config.toml
num_hidden_layers = 23
hidden_size = 192
num_attention_heads = 3
num_key_value_heads = 3
head_dim = 64
intermediate_size = 512
vocab_size = 4770
hidden_act = "swiglu"
norm = "rmsnorm"
norm_place = "pre"
norm_eps = 1e-06
positions = "learned+rope"
rope_theta = 10000.0
rope_fraction = 1.0
qk_norm = true
attn_scale = 0.125
bias = "none"
tie_word_embeddings = false
parallel_block = false
init = "uniform"
init_std_qkv = 0.0226
init_std_o = 0.0
init_std_up = 0.0226
init_std_down = 0.0
optimizer = "soap_variant"
learning_rate = 0.00936
beta1 = 0.95
beta2 = 0.98
weight_decay = 0.049
lr_head = 0.00901
max_grad_norm = 0.5
warmup_steps = 40
schedule = "wsd"
decay_fraction = 1.0
decay_shape = "pow"
final_lr_fraction = 0.05
batch_tokens = 65536
max_seq_len = 512
doc_mask = true
train_tokens = 204400000
max_steps = 3119
dataset = "wikipedia_en"
Each number is 128 + 32 x the weight over its row's rms, rounded and kept within 0 to 255. Layers, rows and columns count from 0. Numbers have three digits each. The size before them is the row's rms in percent of the matrix's.

# down: layer 11 MLP down (transposed), 512x192, rms 0.166, rows 340-363, columns 0-191
# gate: layer 11 MLP gate, 512x192, rms 0.179, rows 341-364, columns 0-191
# up: layer 11 MLP up, 512x192, rms 0.177, rows 341-364, columns 0-191
down340 101:117142128121131136120132118131091150113107169172173112189144163146145142182098123064122081078153107134160118070094126123108131131151091123111075172150141132179108152159110166114172150095072156174143124103144138026147128147082118154130183092080066144129163049160135100147105102108102087119068116125116129098107148107156127181121096111156138103113105062177144127144128108105154145057175087122082144147047152086125156122136099129080150163145117155132145102183123104143128112129100144112105095169131085093085077126176089094078166164096149145131134132170083096147150154106207193081
gate341 104:051154205166091131142084049142081079115090104094115127163169140108070158151143134113171109120157123118139051110128095139111120163114053183119116141120127147164159121113145057088173058135152141112110115122223168063136159054092160130160189146112120106136099144090130144122138103136142127088131091123155163118094129096131111090118158111090105104144096103151112114138162136155114155133140161157075128105090089190103075101143117065140149139118090109143097123121111177124110107102138111113094113080090065121113171069151164111145140172109129103123146130073143148096086137062081119149
up341 100:154081139118135204137114130111135078135062091164092153146138184165107137102160158096061080140123159136120177122081123120115138138131188143148142038107156078099094078153084207128140113040172133098117120087110116105119104151150133105110094184112072139143146153164127077171121134101156149156134073097165120132094122136123144143116142124206162145131144148054166080138157167100169105145113152106156102106156150105127154157137143124091113111110166167148111146145068116103131137136145099135108026135143123134105147190081131128182124114190124134122115108139036168107142128173121165140
down341 100:148168127136078180109114084136156103090153158139118125085141144129093170126129056136094156025120094152198103136151102126149093126067111135159132176140171100141154179116059141143113096085107159111089079097112135084120065128152152179128088118139112106091196103145157158162050143079146116110179116144119130127140117151179139130221116183134121132186069120157122093149177098192121147124144172121138087120137164102175171134161078118134089148132145089120134143122115111137172105105145109152144065129217080185138131131073119127136137128103126149072105128158125104121106103154106142131
gate342 102:140128142113095158076144158089182088186165116123167094169168079143103180115112134114148118105120107123096145179211181113124134167135124092086064075117142100077182174164104161128154102115181166120163097118084154136154075121176086115105118171131134116095101158160131085158188137113114091093145127102123111129154071110120148100131098183143076123125128127164113104168114042162080129165106133161098081169097103108119155132114091082146144188161099108060152145168124107099096145103076112192133143145115148109087189151118136128113108131139123075077089150102148062104103130067152143108
up342 100:113112210187101097154154065137095113192165107132187113219130196142124136128158108144115126131124124216204170157148134096164128092123198132092101087139161132104167080073108135130138145139172155151132077122115098142135171165115106125177108165113112149068144082186156106172178112156091181135130148103186101133160185066201125076087127151134119122131138101150146131082120110126138169130159158148110120153135106096138135170127097114128138116130159108064112166149155100146158117094138074148112152145118136105114162083120122148194106161153083146108087140118157082105113123160144151073
down342 102:152117099124125162121135081138146146097115128156116058132152176180111150180122116144198104107118132143179170150173130072152131120142169104154141102153097166142150096116096137114168174179060161120144115182143078130163102137159086084100184132139134139097170153120077066106098146128101061119120155136163182159117079123087190104149164120179162125146170099192126202133121150112198118151128114135138135102088095146082107145138168145081136114098142080111102102048145162065119092161094114154219180177138151133104164118107106154124116143136104123178136103063130119154119173115132132098
gate343 102:114127120063133123146164187160097131121118108069210071136154107169075050122091140088149171157111077089122164146096186161147131112064108142109171154135129164152148149134157154111117118097069158153185125110119106163111141165162158092131121114156207122139132147153161135130135119128097169105134139105130134187079113147121180096222107142120111090155127150116149131155112088074150116158111070200068156173196153108133117150134083174148089156127111122093128173115158186106150112149075106154142109147098193147141174130140105057116120156186110098106106135129104146112115175140164137134
up343 104:161170114166096109187114098155086109123168186135105123134094151119166114152102154101132176082164171135147097122156091102123101131082143083117069069117120117084119164172142178179129157141145131154115125176082144081094104167162138157172085159127102131119096125177167078122062141126099155121047109111098017097171111093073137135098110156109130169137118108117094093098115128129172121176082145103137081099147124097113085108135166135086138164149120140163080071101148165170127156122108125110135164147138176190087192203103085165137140168140154100142149119104159113133174123155125177146
down343 103:128160165247098096117087127150129167147109140116115135200144097121129115106122130109124105148137185173148102146129080076143106083185123081131054156098135097060149151184113116114135130171162107130104126126122048099085112134140098185188131146186097092120113116096122125095136141083106156149109130055121125111144157119088116112099122146151183145136128148124076150124107094131168135132116095074121126098080190061099111121091160154134093090096084116175136116154113127139127133103096123102097143146180195175136083108059166129044134151192151134122182127079164134120112101124138143158
gate344 104:100102107130150100106090192066106175087191081076156116113089085145128104124102155088110068120110125059142170116142173201179111175166113082132083140114129118120181164122152146118207082188116182129168133132132124165144100062129143132134125160136160161113182178170098152173152116087142156144131153106115100088154164107165111174093176090119124138104094142167199123148159117147124117079158168137171169158117122105110104115085132122133148129096159118093122116182130098086145114135126137090145131155093136143108125160082115079205094132145093168087110128169161147142168099175147198158
up344 104:116134117103133121158080111157116149168130139180131089081193119177175136197103177115109156123189165094076071124116117174105148172125122178106056086096114141169128115041118138122096143101193167116146123102097123134098080131181168142119115161122165129136165112072181115100153101176140159136154115093132134152123139105055151097137199162143115134153084168165106196162099146138104090117098136101076106217140059077126136147060107149146145133156117115124126110091109146163072165097118119202133099159158139146113122119153096160138104147143176120106126119134141135190139118106176136125
down344 102:101117094162135142162150122142191139091163151104087097138114102087144161144114152138109131155091073166090156138171089117117083145101159177132189151089192153124108160161133178184126146107169171129164114113147130130126191127107131144119155182133154184094140111141044124139130175076168096050060111119075091132055117109170116116136135139116112223116144184091187099161174199090180093069154097099142105119130114107134118131102106110140099130092135168163129114071139097133138137157108161122122157120116167153157112159109140118184119103162135073083113199085171128111139118125139102131
gate345 094:106109122099090190104110113157131185091129192141153190154158147157151077166083102154127190076092203165157136131092142130126164158070155099114115084128162132167082164137136096087122148160137164153121128132126124134083111116178121100065148097146115156133154086130076204122119126161147094123142149149122082104119135107185164144093149134198158157124162102151111120098160074185119128168126127121166105154106126158150158137138065189130128144104065172129175151106167095130144099143090078165144145194094168152131119132131167149083159109185093143199143141078113131095117131167149096059
up345 094:172148119116108187181132130103170138138140124144137096085135052189155134130146148109152139112100119131130123129094125090119098141106132122091121112145095088077136090178099138150150109129120158105104144101110145118214093173062149177122147116128164196096145164168176114129106078121096190136117181146165164115139124135111149047106131163171113134150118035139210176147134058173116113130176096136147111144141153145096113136116083140166135089111151075129192086112139101180113117133190121096110153157157137111140119127130157155115125146080184145131158058181134135214113194106148145159
down345 102:158145173131113130190093172101105075141147106150089102126133145131180103119103135145122104169087101182138084093126155125156097155161131144099139167136111158106093115133106177154112170155122104050120147103142055119115107136181128135087099091146163055125142083143122101085139098063152144142162121122075195106150153111118068115192127085178096080169165106122109099100147148094182141140097133094145143157156145158131144117112139053103170168120178121182086087141159082144082152130081111138132164071080155202145105158129095063121149170122146093120115096100165149162127169158087111071
gate346 102:110174171100144110072132098097117121117193157124092099099178099097128125021062079148084128149187124117096100095140133155128092054141137082097120148107124112130050083091147079100146084121181144126150112116155119058153057141114145152128133118147190158132114152080058144155140182130095112096100130086101144177106075176121143152158157125144110115189146099156170146106122187164133111138105042137114132137084151113127128161062143117095126152135128142067126158101141147168090082150107169153096124140090108115175119164150175167122130138126154172103142112157135129078127154123113163124
up346 101:122186156162129161059132098109083128160072119157134098166149095184090135161132143100129130181139075142089075088142228166078121109130130077147079113153129099164109083094103123112128134083110107119175087134055143121086195114151143087147156198151136169118152135118128124138116185136155188110115111112130108156132162158116151115133106078117185112120115129133093112089128194155184165105122110176109136159122151108111125130219092143143144158134074134144110138123149120108078147097111142160120107092139097083117159069183185128159142110094147101124145163105179108198105174171133179151
down346 096:121141109082153165138120149162096154185134190137109106148165155115133119132111114121147119078127138103113130102105176110100100090196157181143145074126103121134112103076185132084135183091175126120069099094104129181158159157145105100140083129131134079100123103101136134150169156093164127156121127122126047130162110139167125104180111117164140176106050137158073126170125124203123140162196138113155118141098145108138114163062130194087103149138127113144111126062175182135109177102130163075130132147144156079164128181111137099069095190078176100150158147124121120145103070070118187095
gate347 099:104164123106111089140129071139156142099111196143117131083190125133131082124130203164151090131155159134121090118102150131116139139162081142100159166146163143148113066157129077174094121178171067100142113156124163124137085083080166134188166191141171121099148107152157149207167105152139135118123126094126078106109108146110126087115158115159131117095083104133147128144133153140115142096130050179095104072154091159098166160159164152095120155137126149072119064126190057073152120123117104110110096204159099194097106139074103109100118134114168181092153146127156143143175108103116161185
up347 095:086155190133068096135116096133122105075089137140070111109165134114126178118155169157132144086156137146128130135082149170098130164097137144083128083138149162223138108141139130147106212112075171108171076134112198136153071166127155141085128121133194116102130153126117114122139147081183079131072181152119146136092133174128133097064117137092124118056097155133173078139152137096196114114150098118102095198074163150100170096126124109163128143097108139152060136148095120094103141115129159110124084146185099114129083130139113134146156067129168142059159138084115147110141082120162105085
down347 093:122111129121106098114122155112114107162146117093148144071154146207162109147151110133137127138181149136179137127108151140120134106091134112145145088152149162110033128129164106159135134129166115110178112195097097147156161168125171097132110137133173132148125121128133136131159118131082141113152096191086138186060104222139138089127173139141141119086152131132136169103126115089142178155131191138149186153071115142126121016101115171116149155107131115120083124162111148145181091158166109109118186118059184145084087166175083098133142085102138121132086157126047135061157150150121057102
gate348 108:126112067197140151163066135122128067108134088130162048142202103134060169165156128158135135123188141154117170124127177164158118172108116118162094119221147094091156111092125117116095147113084148147055133135096141130062163132180129099159127093145068087171116120131116150121117091128116145118113140150144094100155114135145207133101128110141140119111123105106092080110094122129114139149138197117102119146108114113054089084145180081087111144121121130168142154179163109094134091131172128152106108124128116129086120132081205141115126181094119116073076177095038143141097111145112107108
up348 106:082109161153095105165153114056114186122116108140055132119128121100164079163169166112127099155116128141095083073182162174115096113148122098092185154124137117081175063140132149150150109163093105159092174106156110115144146094164118167110061144079139106103108139113113097164116192090155135144122097142147120130122194113134113155126128149095111079187161159151104148141123057124095142074170081118194150100169170196145196109157133155068122143127153120072138127140085114161134165178135074118154177133170108133129180163138078152149143149147180125185173125158176115086147119121103115106
down348 105:136135143141178117111104163065138184154141127085145134146103079134145100066165136117109108186085134073123173096126052165124050128107173143178139117175131125099122097159122130117118134139183089205171117099111144135105154131124112103097190111103130131105158179178133120143175138167152127184134109152105164119140092144117079113151098131108155162158103178129132156133101194103145072129095066079093060178116190151155090079111199156104123148106130149134142096093188140115110141163106136129077094120147199135142152068149137093178160088151152149113182111101146175115106162119132127174
gate349 092:207142103139155153142131202114094106085137044145129161086116129125166122120128143172174133165127199098132134110131126118109143138156152131143115119148061106092144197087070084161119151134213160123167115105108113112102162092101128138132127124129148119108101143142146175138129185106160130148119165130113140107140126203149113111080101134145122162161155129135139119120118111131189130129110171168124117165161180122167076134155053101131120165209143131210110133156108108168182138172108129170140104169099176075174123077119072080100103146146136084102114176161082176120112152123103119038
up349 094:106109111164059079135142123111208109163121160165183091201127184138119126073167196141040159099114138161120128092115155112156159130102145144160176172149117131112124126200167095107125141112137090100099102128174114114092144113124110140177113117133106111125167156132177067149122072148116150116123141107087120122155156118086111143108147107102143101102138133205102153139161174138159159160148120111151143091069125123112098213138151157149140123047114159134178158087148194129100118107139112096072146116120082177101150199118176173054107125130089144097149129137129142131082178159091103152
down349 099:132084117151184150102123163120129074126111140105134125094115098141099065141081102093130110128144071057118125136129091111121122086146117071056120099132123184121189136091157217134129098161150130097113160110135139056151209119086107118107117085191159152100107126138140162088140133174115080153101083110100136117082124105125148150112131153098120106160109113094161087163158104113106130176115119111114118102105111105146113191064157053112202215133114157101105182145132118175105120152176153103104180075137161186119150100130139059156142167117096099147086130124174100154154085101131116111
gate350 102:118217099114108122100156119120096143089079107190157108184143138064097105165158176168116136126096093209087100124108175123079093093169149098111133148131118102165133091113176083184115160115174137134140101121087079079096112121072125126132105125110198116106138078148181127071102135136128125167055104138189100121193128111085152087137109167124173087161135120085146185157109099093143123107146097140129091065147097071124137131154167118142131096105103114082151129135153128115176125184157167103179133192145100147103154085120128100152085091108148087148159104122123156136174096188149113142
up350 098:149173106084161157158138112123086074141144138169154098147157129089110162172158176151126099147109067119122179170082112110054089115094129096149167138107087147116091143151145088150185138139175154155150109200101075115095104109154125134130059115097149115165169169101107145068109140159134177147107077109157103148129117135097145115054092156132087146158161132113117114144104144171097112099081083166150105138168095114143116141145209139175154099162097173168150054097103135127167083073137136112126097090169120097135151166121164158140058185145177074172149125163157140162157128144170115087
down350 097:151151160109087160114085096075183108154117149160141128136105163128156163091122139127099143103107136115202165099196133119127096150153119183092164101097116119185173185129091058145121101194167100137132107137085070158150123114101119119165135144109094111104081117095091174077142124113086094150199104143074130134084150156084120143094138142139104128143088141117102127134134125169072138135136112126129165136188176154132122199178160133115183104104126167148094155114145142183119113145111153127133182097100155110125065132114096145067044160107172122178144100183117145139136018138121168147
gate351 086:149115143129101065187169097122131140137177080081107136129111150126082153135076156123162099144116129080197126122125136110143130184110151115101086120128144133083168149094148060129060136190123136076153117113178103122108137115084118100087059120135094102092123081115127139147150056115132141130140127116160161098173126120125095109114060159083125115153117172076084128182151135115093116159151130152102105126126098116045056125160134109112100072085163155120149109148092107194112115138116031166133117141066106173104089149144135143100102156044067122082144080144156147156108154138149110167
up351 094:149125123174094124161152156124093125135110160079162064081073190074130093117133105083090185133133131140149105129077200133078100150100093142116119134198154127108141147106165156149102142181108127126149134180143119140160128164109119137088087068131148168194191072122179100173194126153128160094175152145125125080127183145148206142089105155148139156199117139155137116154180079135153103130119118118108125089134130160117107140164179095145114059080138181172115142177084136150121153161124160140156162167100160136130194143129155129137085168120077099129120109108100172124090175087126120167
down351 095:151142136139116083128109147196124096135128116147109151145113114091149141115170057111150081115122113090117158040129120140134108085134126162010120153145096201127147054082165141175181156107121133148111141118114141149147116067131084120111192131083075074173104112127116140120127101134088128150196109174125118198096114083156131043180146115139164179148149077160117096131157060147115193119098121148164127104111183088117098153126100134124135163122142164108106112130134150160130114089141161112161150119129104037162072143107095123164121103203135121130112131109083108133111154140159130104
gate352 098:206109135082150064135102117127157155132116137160148126065119092109117132140095133128207108136118061179113099209118094136188115140138125107137165182117133090085159112093139134091127134148071162138131160166136108120148114059126201152094083135118060127043170179098119104126143153182136174114177066065150170120093123111102068078156113126131115098131127073130112146128122121084131127150151158122135153128099092071121113150119091148093147128179147159115106150119106179140124124168131168156133138107109094099131098143110120096082157128148198141121144104191101119129157172173205132186
up352 097:147105113124112145134174133145152131141074143074103110126124106098123105173115100101173131046115126147136143179139153132133126122143079128157155120103130152110160138050111185091118169047150140114131146145149114120116089083109145123090154116117151090078148154179149193090207087171107080126070110067169132100137139149168085117181064150114152079145096151112145152180059152127116102118110156101134043110152141125146192070135105138101141159150103069172109168103072175165103111131127160093105131123096118140172091116141139138145141166107174103176066076109161141112100078140106112078
down352 094:117152111191120050097128166092152131147095087118136119104136146082080182156106099047130109143198092131181147176150145052175097125119142153156132156137136116106124168135160122120094103119130112133137145120084138129151141112146142089107120064113136123096161135211111122077149129179145180101121111115138098099124074133145133157166078092050184111053116089101136127122068141059134125115133108147170130179136173175162164128194150137088097125161156097131167124142093045074104160086113136146206104100127090151083116124108118107140091142185141101160120135116140125076130128163122139106
gate353 087:118071085127068127120161174168098154156138134210221137077178081124156128134136065118170128107109116210111132119145120145149213061138112132132074133185119053124154117118142054128154109118136135131135083140174082153144105125096146167078107153077135121165106113151107164125129152119131157122130112120138112138077118142131143147135100122187168091118080135119133071116086125102123106160121121141167188083117081088076172073114099094152163150128135164136143087128150163157120129110133092096073141186176060117090118164095146129174108150105150133123090180124138168126112090189114132115
up353 089:115170143111118121123139171126107163149146141096109141158167104113087117109180187139155106165108166123149096189128168098119112174096136135132058225132140111139068139174085156124091100127111134135156136115153170159086175143099142108143134110155051146105120149115085122090140122157095172169173118138169166138157137174123154108139102109107152117135076157120118114121181130154110160118134203151106066104117125133104197144128164116132114170132090107160155177089163134146154150101182082096189102052096147148189143088123079158066158154163165101112156167134140144087107108112171235126
down353 096:158094149138097126091075117163152149197114144161130186162134145145118172126114108148087158118155124159162114099136123108162121139065124115136186118153154077145091135154136135156173073095079137114116143144140141167171136108129149165072079082113160136105130142154126125170143090099090131147081150113089144104165163114127166110126157188116111118116137203156154103146130139176078141107108165088157109153201102185165161130123213143091187071169163071138141152068123062165127132116126134100087114155123113121101063051133106100207119119146096073082132116142116150180168195118146114120
gate354 104:132111070158148134082133052064123130095119125128133113089123138121134142142162146153097158103126185094127190090121111080140127152104109118177120205097072119182069087103133179099170131202118180164140143081114174197132066076171102163142130116139179128121146161087144036134100104121077086096127170084143092125113139152134211134114187121164130127131203088143120136113167114112145163156101122136124136126156107080168102140146182100141106077149117145122136104128097109108084145138156163094168120136167108118150102135127184133130150199143132137102199100151095138142118154119141166165
up354 108:207083124110160128100145121108088154086127106070123132130119173121057114138133118184133103094188116099115105173163083147135126139135158113189117144187168142134135188126163109164130173134128152056136112188103190121163165150129143125146097066101139109170112093129103103132097070079169136155115167165113086101134130117143113149145128122088172096114101177076155082181110097192088116189180136094145146165122182108080156104157139131183130062189125101160119129173137108098101153101121122117132083138071167159100125094127130119157101134181114072097104082109151122142194142164090143112
down354 103:128164114186150194178162106135116143093137109158095073113097102101141116100146206113077117129133095127089120122128128130123144061135099056163098147147068046153172174112129082155157133100147185127153117155091138131093158124177135189134173100123182121043136124159128165128122121129108156192125077080161145122141173077104141111117123109097128147140110167163166125085162138124045152100105162161106141160113144146095105134086093110155129112100174116064148105107146111119130087119191106166115047122100124074128127096082129093157133208120107118123124092166156127145127160121191100139
gate355 089:158128180137105119189131150150197137116089148143103106160057119118083117092111134064160110067130142136181099092117159112109142081162094145097132123125132139152141161152052118135175133141155141121099170140147111132119118098086152166144135120088136125110102188066132175126060105129124093141145111114079147119195143153124157074115157135102163110115129137144174123124192116104109166166104120161197120074111099080137145174130164154101144117098056128128050156104182132163150147139160117087130113146163078071063161171133177150138089183129170080163140142131109194159154172143189135098
up355 090:135084134116182133104154136149097127147122075131174100156128120085116093152125144176123157120130087105118146144154122189145102148108117119120123125161158107146112126052210164130108175122128130116179114149172162059187141093066089112142076133066154111091132079148131080129135211097098190145122120134108122116117112112093087183126142168142063125145150107088138112218108172206125144117128106139122146199123145190121109132122062111093119146095130058073148111155102107129131137108099111121091089177139133136155089079048095146124105106106151080151114120108096091155072097161111147152
down355 094:098157116111061127137126150119148120157113073088065136109122141122095168081131145197109115131134083104170106166119133144079144154099085150140145135117116119163114188150182135179099049116176121210104104125155083130143114104123103120125119155142127145146130154120110106157134143126146197132152110158098136114146156109145125150150126125115126181114187090085125089167100165036125160189184106102086148147102156047097137163126047127166209142124131144154202152122110116149076075184178143138101135118129158094083092117149109093118127146093070133093156096149124157111152113134054145164
gate356 094:122099149142101140153136145093092097098132208111154107081130071116120160154075133178166113156108138047097147132175131151115093168169056140072110176152168105133098126142132103100141121134114090100065146101182117102193180113077116044175166102129084138170142081113216142090123187078140145159173165145144130118146157103134138105140127070126121179179099133165154132062146105119150137127122160039160096127129151113148121173145140133098126151105160124112105122184102188179153104132156110113102119167128129096187119078132110100128140103168118113127087125149144141133125115125116068073
up356 099:180066143079135125144101210075142100074129071105093079155208122182082145133094149130117134095150213106097138163159147095134148188178119122144120136142108131142171090121119123121160111083087140156129087139152123135151138127118109067156174142091117168110106153139102170180128155079123117105154112186078163155108152138166104109108093104138159118075111171115140104091146113093146104061128101105149096120200162106135131112157105132113105123159160160179106119093101173121132095129083089112169142124132150234117132095126099160159118127089051090142129105111105088168180070143145140147
down356 104:073070091136155137155139181105141115127168095058143107083164108130167102149079210113140112100112136080135111174108114144164114147157114119188137102120174100122086094127108150120046083136116189154080115104135137124145131135139172165194174182172180169140090125142148101124098133132151162158120096132115138078159148124070117107228095147140115132138111176167123124093077091082114127154094148136093056107203151139124176144145147117092118151101149120105117175154114123115189110174199116149129124108111114123121129052135133105140083128155151134179121184157109098154131085151118101183
gate357 089:126160155141152066168105101107138181094107180151148179079130158181082124096147121173141137130120054171175129127136116097117074129171135136172126152131138124146155122108163117155134095173148140144132123094118151113098129139148134185132112148153110135133079105136162169075126124177114181169117139129148120101152054136066124089091132142112133081114156066176104112100141151141121144168127151148131076156171125163120094104122105156077096077133126058134092075109163114129104101086132213109121171102097128131083111134156057142103204173141111040116153167131169139065146124067079067145
up357 095:134063148132154153202138142063130070130187134121129135096107141124137073111105076094092106082091148102093100122089114122116117132109136141118179105095112142149119139101114104165135126096130092080129133167161110102150121079129150165132144110094165080143128141124094105161147065132170085103104119093165132141163173151150162128074147176141109049127066169114168124198094150131151113122149076096193168143092099096153157150150089150085156159155153116129173200162152095133136122115139098181134132114096218082126132043097126071164128074117113131201115117121137108160061160138167126135
down357 093:143209110121184108109092136076157140146157106096148056105129092081169078141127122150177131172131149080102142151117133164125075120114124136168073096118146095134099149132156160169132150141129116094106102079111109139079152174111135108147172085176057117081134148176163141114074165118098130134171118173106123138175154068113154152094112081137086115116222126139144112079100102162128087077113170111135063109037166104139114106089119137142100094105158129101120151127139128147101126086113160175168066174115098107188100135116143140204108175114122173117114151141104161111056117138151097118
gate358 104:122058099118142140119179169150112142056101151176160116135134134109136154150145112072124123147106110107173135155104141143106111114141073112103081181123153118059158155171136116094135127108085109104072129172111112093101155138123127118141097171115137100139151098180107170171068134109145216154122157120111114135127121079112150107118079117156108127136114155110191149146132059145084149125148168181114144144084216102099084078174145072133148166136143133094160126089165107184140137149106048167097151094131108063136170087063112115166136142194147111121152148089128068139120141118213125078
up358 101:136117147184111129198080202144105105155200045101127148114111133086113111130105110119131081111156090118184109164132121134153104127128128116162066130123155175063155113122153103125115096090136143141131154120108161113119064125080166113135108098145131169146132158128157062134079187187168165102110091103090143138169087116116134132149163164071145147089144128163190112141180190086140122114221168104139099134109117133100112205123162181181140116111159147080131106090133151137131157139183087169112167131145081174101111114135110192126160082174148122144168138152100086142110137068119157119
down358 100:139131144111105114113110083107117133076175135136107072162151128054128109111120144083148143131200106082184171147137135104114156120125110069098098152164136091132161182127094119103142141087094084141116124139122129074123149095046155167102152186170174115089133132176094121120128052136163085096145134171152155111096097097130140129148110122135065106087066132148166080117135103171124122119073162131089168158062208069149121132182146152117175203137145144097116100150166133130092139155129081139119126095112109087185156101072133114152156125125162103159081135121155071183098146169148135068
gate359 090:068100121127143123171156159139126169140139153134120047075136087153084153087124121097123151125109151104108133167175106094130068136127127124199168077120125127105139132160099120167123125138146094179159144128164214176124173127129186139192158123140125139087200158096158169108109136123056079092130130040136159104077070095151085109182127145138121146104120145143094142142141119127149163133115120184139106128117131126176171095069117145114082121063159173142120102122129119174155110121170125152205141180133114147137085140142083129204140137174125163179106132113113156062157083072123119105
up359 088:170102140106126115128087117141123112150129198119058123152136100144109168130159136090159113142159119086103121154110161131088125104158161196055121146107109111160122081132112099159089108152104120135120118079111172134157146078158161152099156106104115078091186075121101119135065164134133143133106156161110118111209144114169166117124106124104129162146136043207131116080129070121180082121168115126168146111160191127150088112137162153080138095110076108136143145074060164121086123118143136155102065108101146132115128209156083128133147152043163123088082170129117152186070128142172116141
down359 095:104133087106072141205183126094119064097130164217106144099200140115074108150140193126128091120104141108165088071109085125123109129110106120144076115117129080108131187069113175138111154094124129143096106081193132120083127085153067120147132140125119141151136157127132112136068103102124175090131103097193141153112131065115135113133102084136113119109126149123128087134189114133119130101138131052091126151171100092116068145144118101130158062117114134122140142095142075114130167094099122115156068138101122135127115125112126123148255084112138064128064139156147148175103095117117137146
gate360 101:122113148135114147142139185178105138119069143165094156095129153110148129187149162130149151056084122115097169149166153154087110172048160074186124140184146125152100161102116122136120135089105099144112115133110187160134097188064182159136104048177095148133146115127069145131112067118153154122118180099094132136102076135141125100152131159102177096181077095112078115128128111112106151164149130183129046146126146118142177107123122137071138178134092127117113181116176103126106117150142148114065073134034139122196103110124144092136111152109101145121146159105110050107124154130159151103
up360 097:115130105152171127114105110038132101053153116107114141105144115135163162145117106064095174131179172208184103090076115100184202133171110156119057134128118134185153112153148106127139131135106128118119122117087097128099112083141103102127164132087132089114130077164137139142134131151088137136117102124134139149133121141173194152135091113143112104098180158169081079086139124125118061090111146068128152110167153148102107128101113101151185139117170164180172127141058187112114154153155140150144121146141174099036118212112123124168164167168094126100157127109165157087176099109097091138
down360 105:139088086167175158090118162095123161110082126129104106103177126089138120109141139090135195140127072103071158129103105158119125178075111025111210175139142125072138123118151100136105099061087151127143167114104178154093092153080173154105052127147120159136136134095101176137146124194137135115133120109188150139158096105147158129127141127100155090107106145160099069141110055181064078104125113136125080123098136120149122149145169095109124175122118139135114087121114090117137137137104109189076100114094128195150135102129136094103122134146055129102148201099135194162149120089165137089
gate361 092:143165197196149129127133189157090110112114117130119135081138142192083162124106124116161078149092152193160144143102104168188164138137188136100068121154133174064102154103189101112140097198068172065143115083085200143127064115139119117109135146150085119075067114126126124095123123132132123164104130153120181110125101129119051080137091112116137172153148166149105145181151113096173127096158164118081071098107152127134096153101175187134085093159130084152134113143128139159128175102111139113158105140162091134139096157129152144104142153110072128113134199171144129166129113158165157084
up361 095:130146112106112137095127133153130088119129109114087153080163129072116099138150203172097138167144169100076092128155071145141211128133155124156106139138118135152116124128061131153146121155173152084148152120118117162148142075052080183173116132174147079152150108096170145127132141135092136100121045127115132129151085125169088118160122130164133089129140178091098092162146158138148111098137067070141113091138124178147150140106200133117127150129110192072167132182081117103110051168184165119124144133162075122157153123113129153138082085115161162159134127105102102123041056110130063099
down361 097:104139163184137138128120138126118089137116129157154099102142105008102113138151113145098143125136120126154173134132115119136072159210153115142055118111134154101116153081169158150077078150118121123154100117176154117081115112086086113142130172176173183132099179116177144130130135136129124157124136171093112150142098112140096173186090080130139124111117183145152168066160122125120092043069146089181133051124119064114150112125175149083161123114127129126105105158130128104065098082145104174095114160128100133213102124087179155142131096141138117146159129143083035082105142128116130150
gate362 096:094143164100156186113117076108074089055118137120119136130127085170134105076158074118126138143120137141150116166175123081149160134178080093108076081092107153112087143157147144173103168130076175132149118137170096104060190118154120152133154164089163129096139111119097158132155141136126142135089109065082116109097154200159125138156187107163130093099127083142200108121100120113066110086166072158133141081100076152101090158129096159137162123171116075209119200120189104142129178155163104094166126142088131149122108128149161106133120108079119165118129124115137132143173138146151047139
up362 102:104096074084133113112181142107114123153122174133099144205056138110149167130134089119128166122133178081101110127144113105102136136142158197159122116063083093172124149075125144112143091134109139114108137105131086133107096095112144146078072040118114131134103091067148123048143157068132129099126137154148142174174123108139114120159190081094098120169086130100104130157103128175123179170156185076125109129159136134110097162132100100132194159230139132158172160127139125207071159137164108192131125166102107136126146131116176135141149130136161132163119141114147125116061119170092154182
down362 102:136102113147190085118126217165104079191131087129155119160139106171116102096083158063148182149137132148168163153145072145141172082117107106066139039151128187121130100100120096120054108176124166091129173097164115107057130079142126173119114135139144165158129109137096156156153131176083136145096139158140168125094152095128127098158149152113068152179131100134091134166105130160150161112115105138081141169176139154124145187124129129137077101110203164133167151112137046136107121141160158086153196143110189101184152148158109113097126100138127106161170129146152112151131109155086150152
gate363 095:050120194159170111135088116059096125196156129152111159087173074051167125108154091126173089093113182138134147093130095118112115130129131229131177120130165108212126163105141181102162132139161119094071113159117127185131088113101115123086082133115156141113091097084127130112108068149147107090152152106116165133140175131112117122164147103125157100124128096189093110144131152170119088111108118124134061166147138149056077151182166136150136104100084155093114109113085148122125207153119075087128143149099146105160111146144152107179105130095181138079115113150145123111062119138140118151
up363 100:148118134156109084078118134106165111125136172084126156064105095190141127097102073094147163145145115086156195175182066119162075130117085150080142133097123120112111110110182159119104152133106110132183098122094208045082126119096142142161136050119138099152122110153153195142136120155121092104153140153081139098133173100126131125172205123087102118194130118105155153133053165105126171098142153135133111186112087099175146155157148192185167153176152103065075107153136161196157107096142169137106093156152153160109166123134126163116144103135128182129112124108142102089122119149125134126
down363 103:127105125120128149133114131101109136091149110141117152052137134122112099118062121165064140128111195177183118189135198126148033127115141093092132140147112153110149091116145105154107113108100116086112132093135200140157112145142112142155107088097129146121092094127102133140153138114136150088129120165094090093064106090141118128119191122122089136153143114116140105206077094140120108128172074132129105138121075123193157142087122124158169157162157084161138176123099037072130134105150107134130155150140130123070192141179121167118132150165063105176098136208151195150154104201072145124
gate364 094:096153159134103128138113177180114121115227141148075101166050161147121137199150132103113140142152160170119142115147183098122093173050093079096092174132114137153204148123103095138162084127140174077173096077151162138121080135137197116059140064132085137119133084158121143164095094120089073105118176102044091136106047108160140112133112112192091125116123151133127114105158080115127118070113168123100173080111106123101124137142137155096124158078142141100120145109120138093106110154111094149117165129104140114169158156148133169158105103128078127165158129147132157097159102145122071139
up364 077:130132107129148132194094100188109115131191106183139127130081136159080175150151081127180169129120154160117131109167131110142107130156078132133145151123104111183187172090132138103162088091120170131120125132135130099129096111183159092112061092120122113109150135122133084106114137127115073071116130127054088103025141117069130119137113149137121141090160125088138152163124110112143093115087171155173158102080122176099130142143118208130148122095134116148115092113078085136113157109088114145174164109159128148164119069159174198109127086140095126195146104133053160140196055189108099124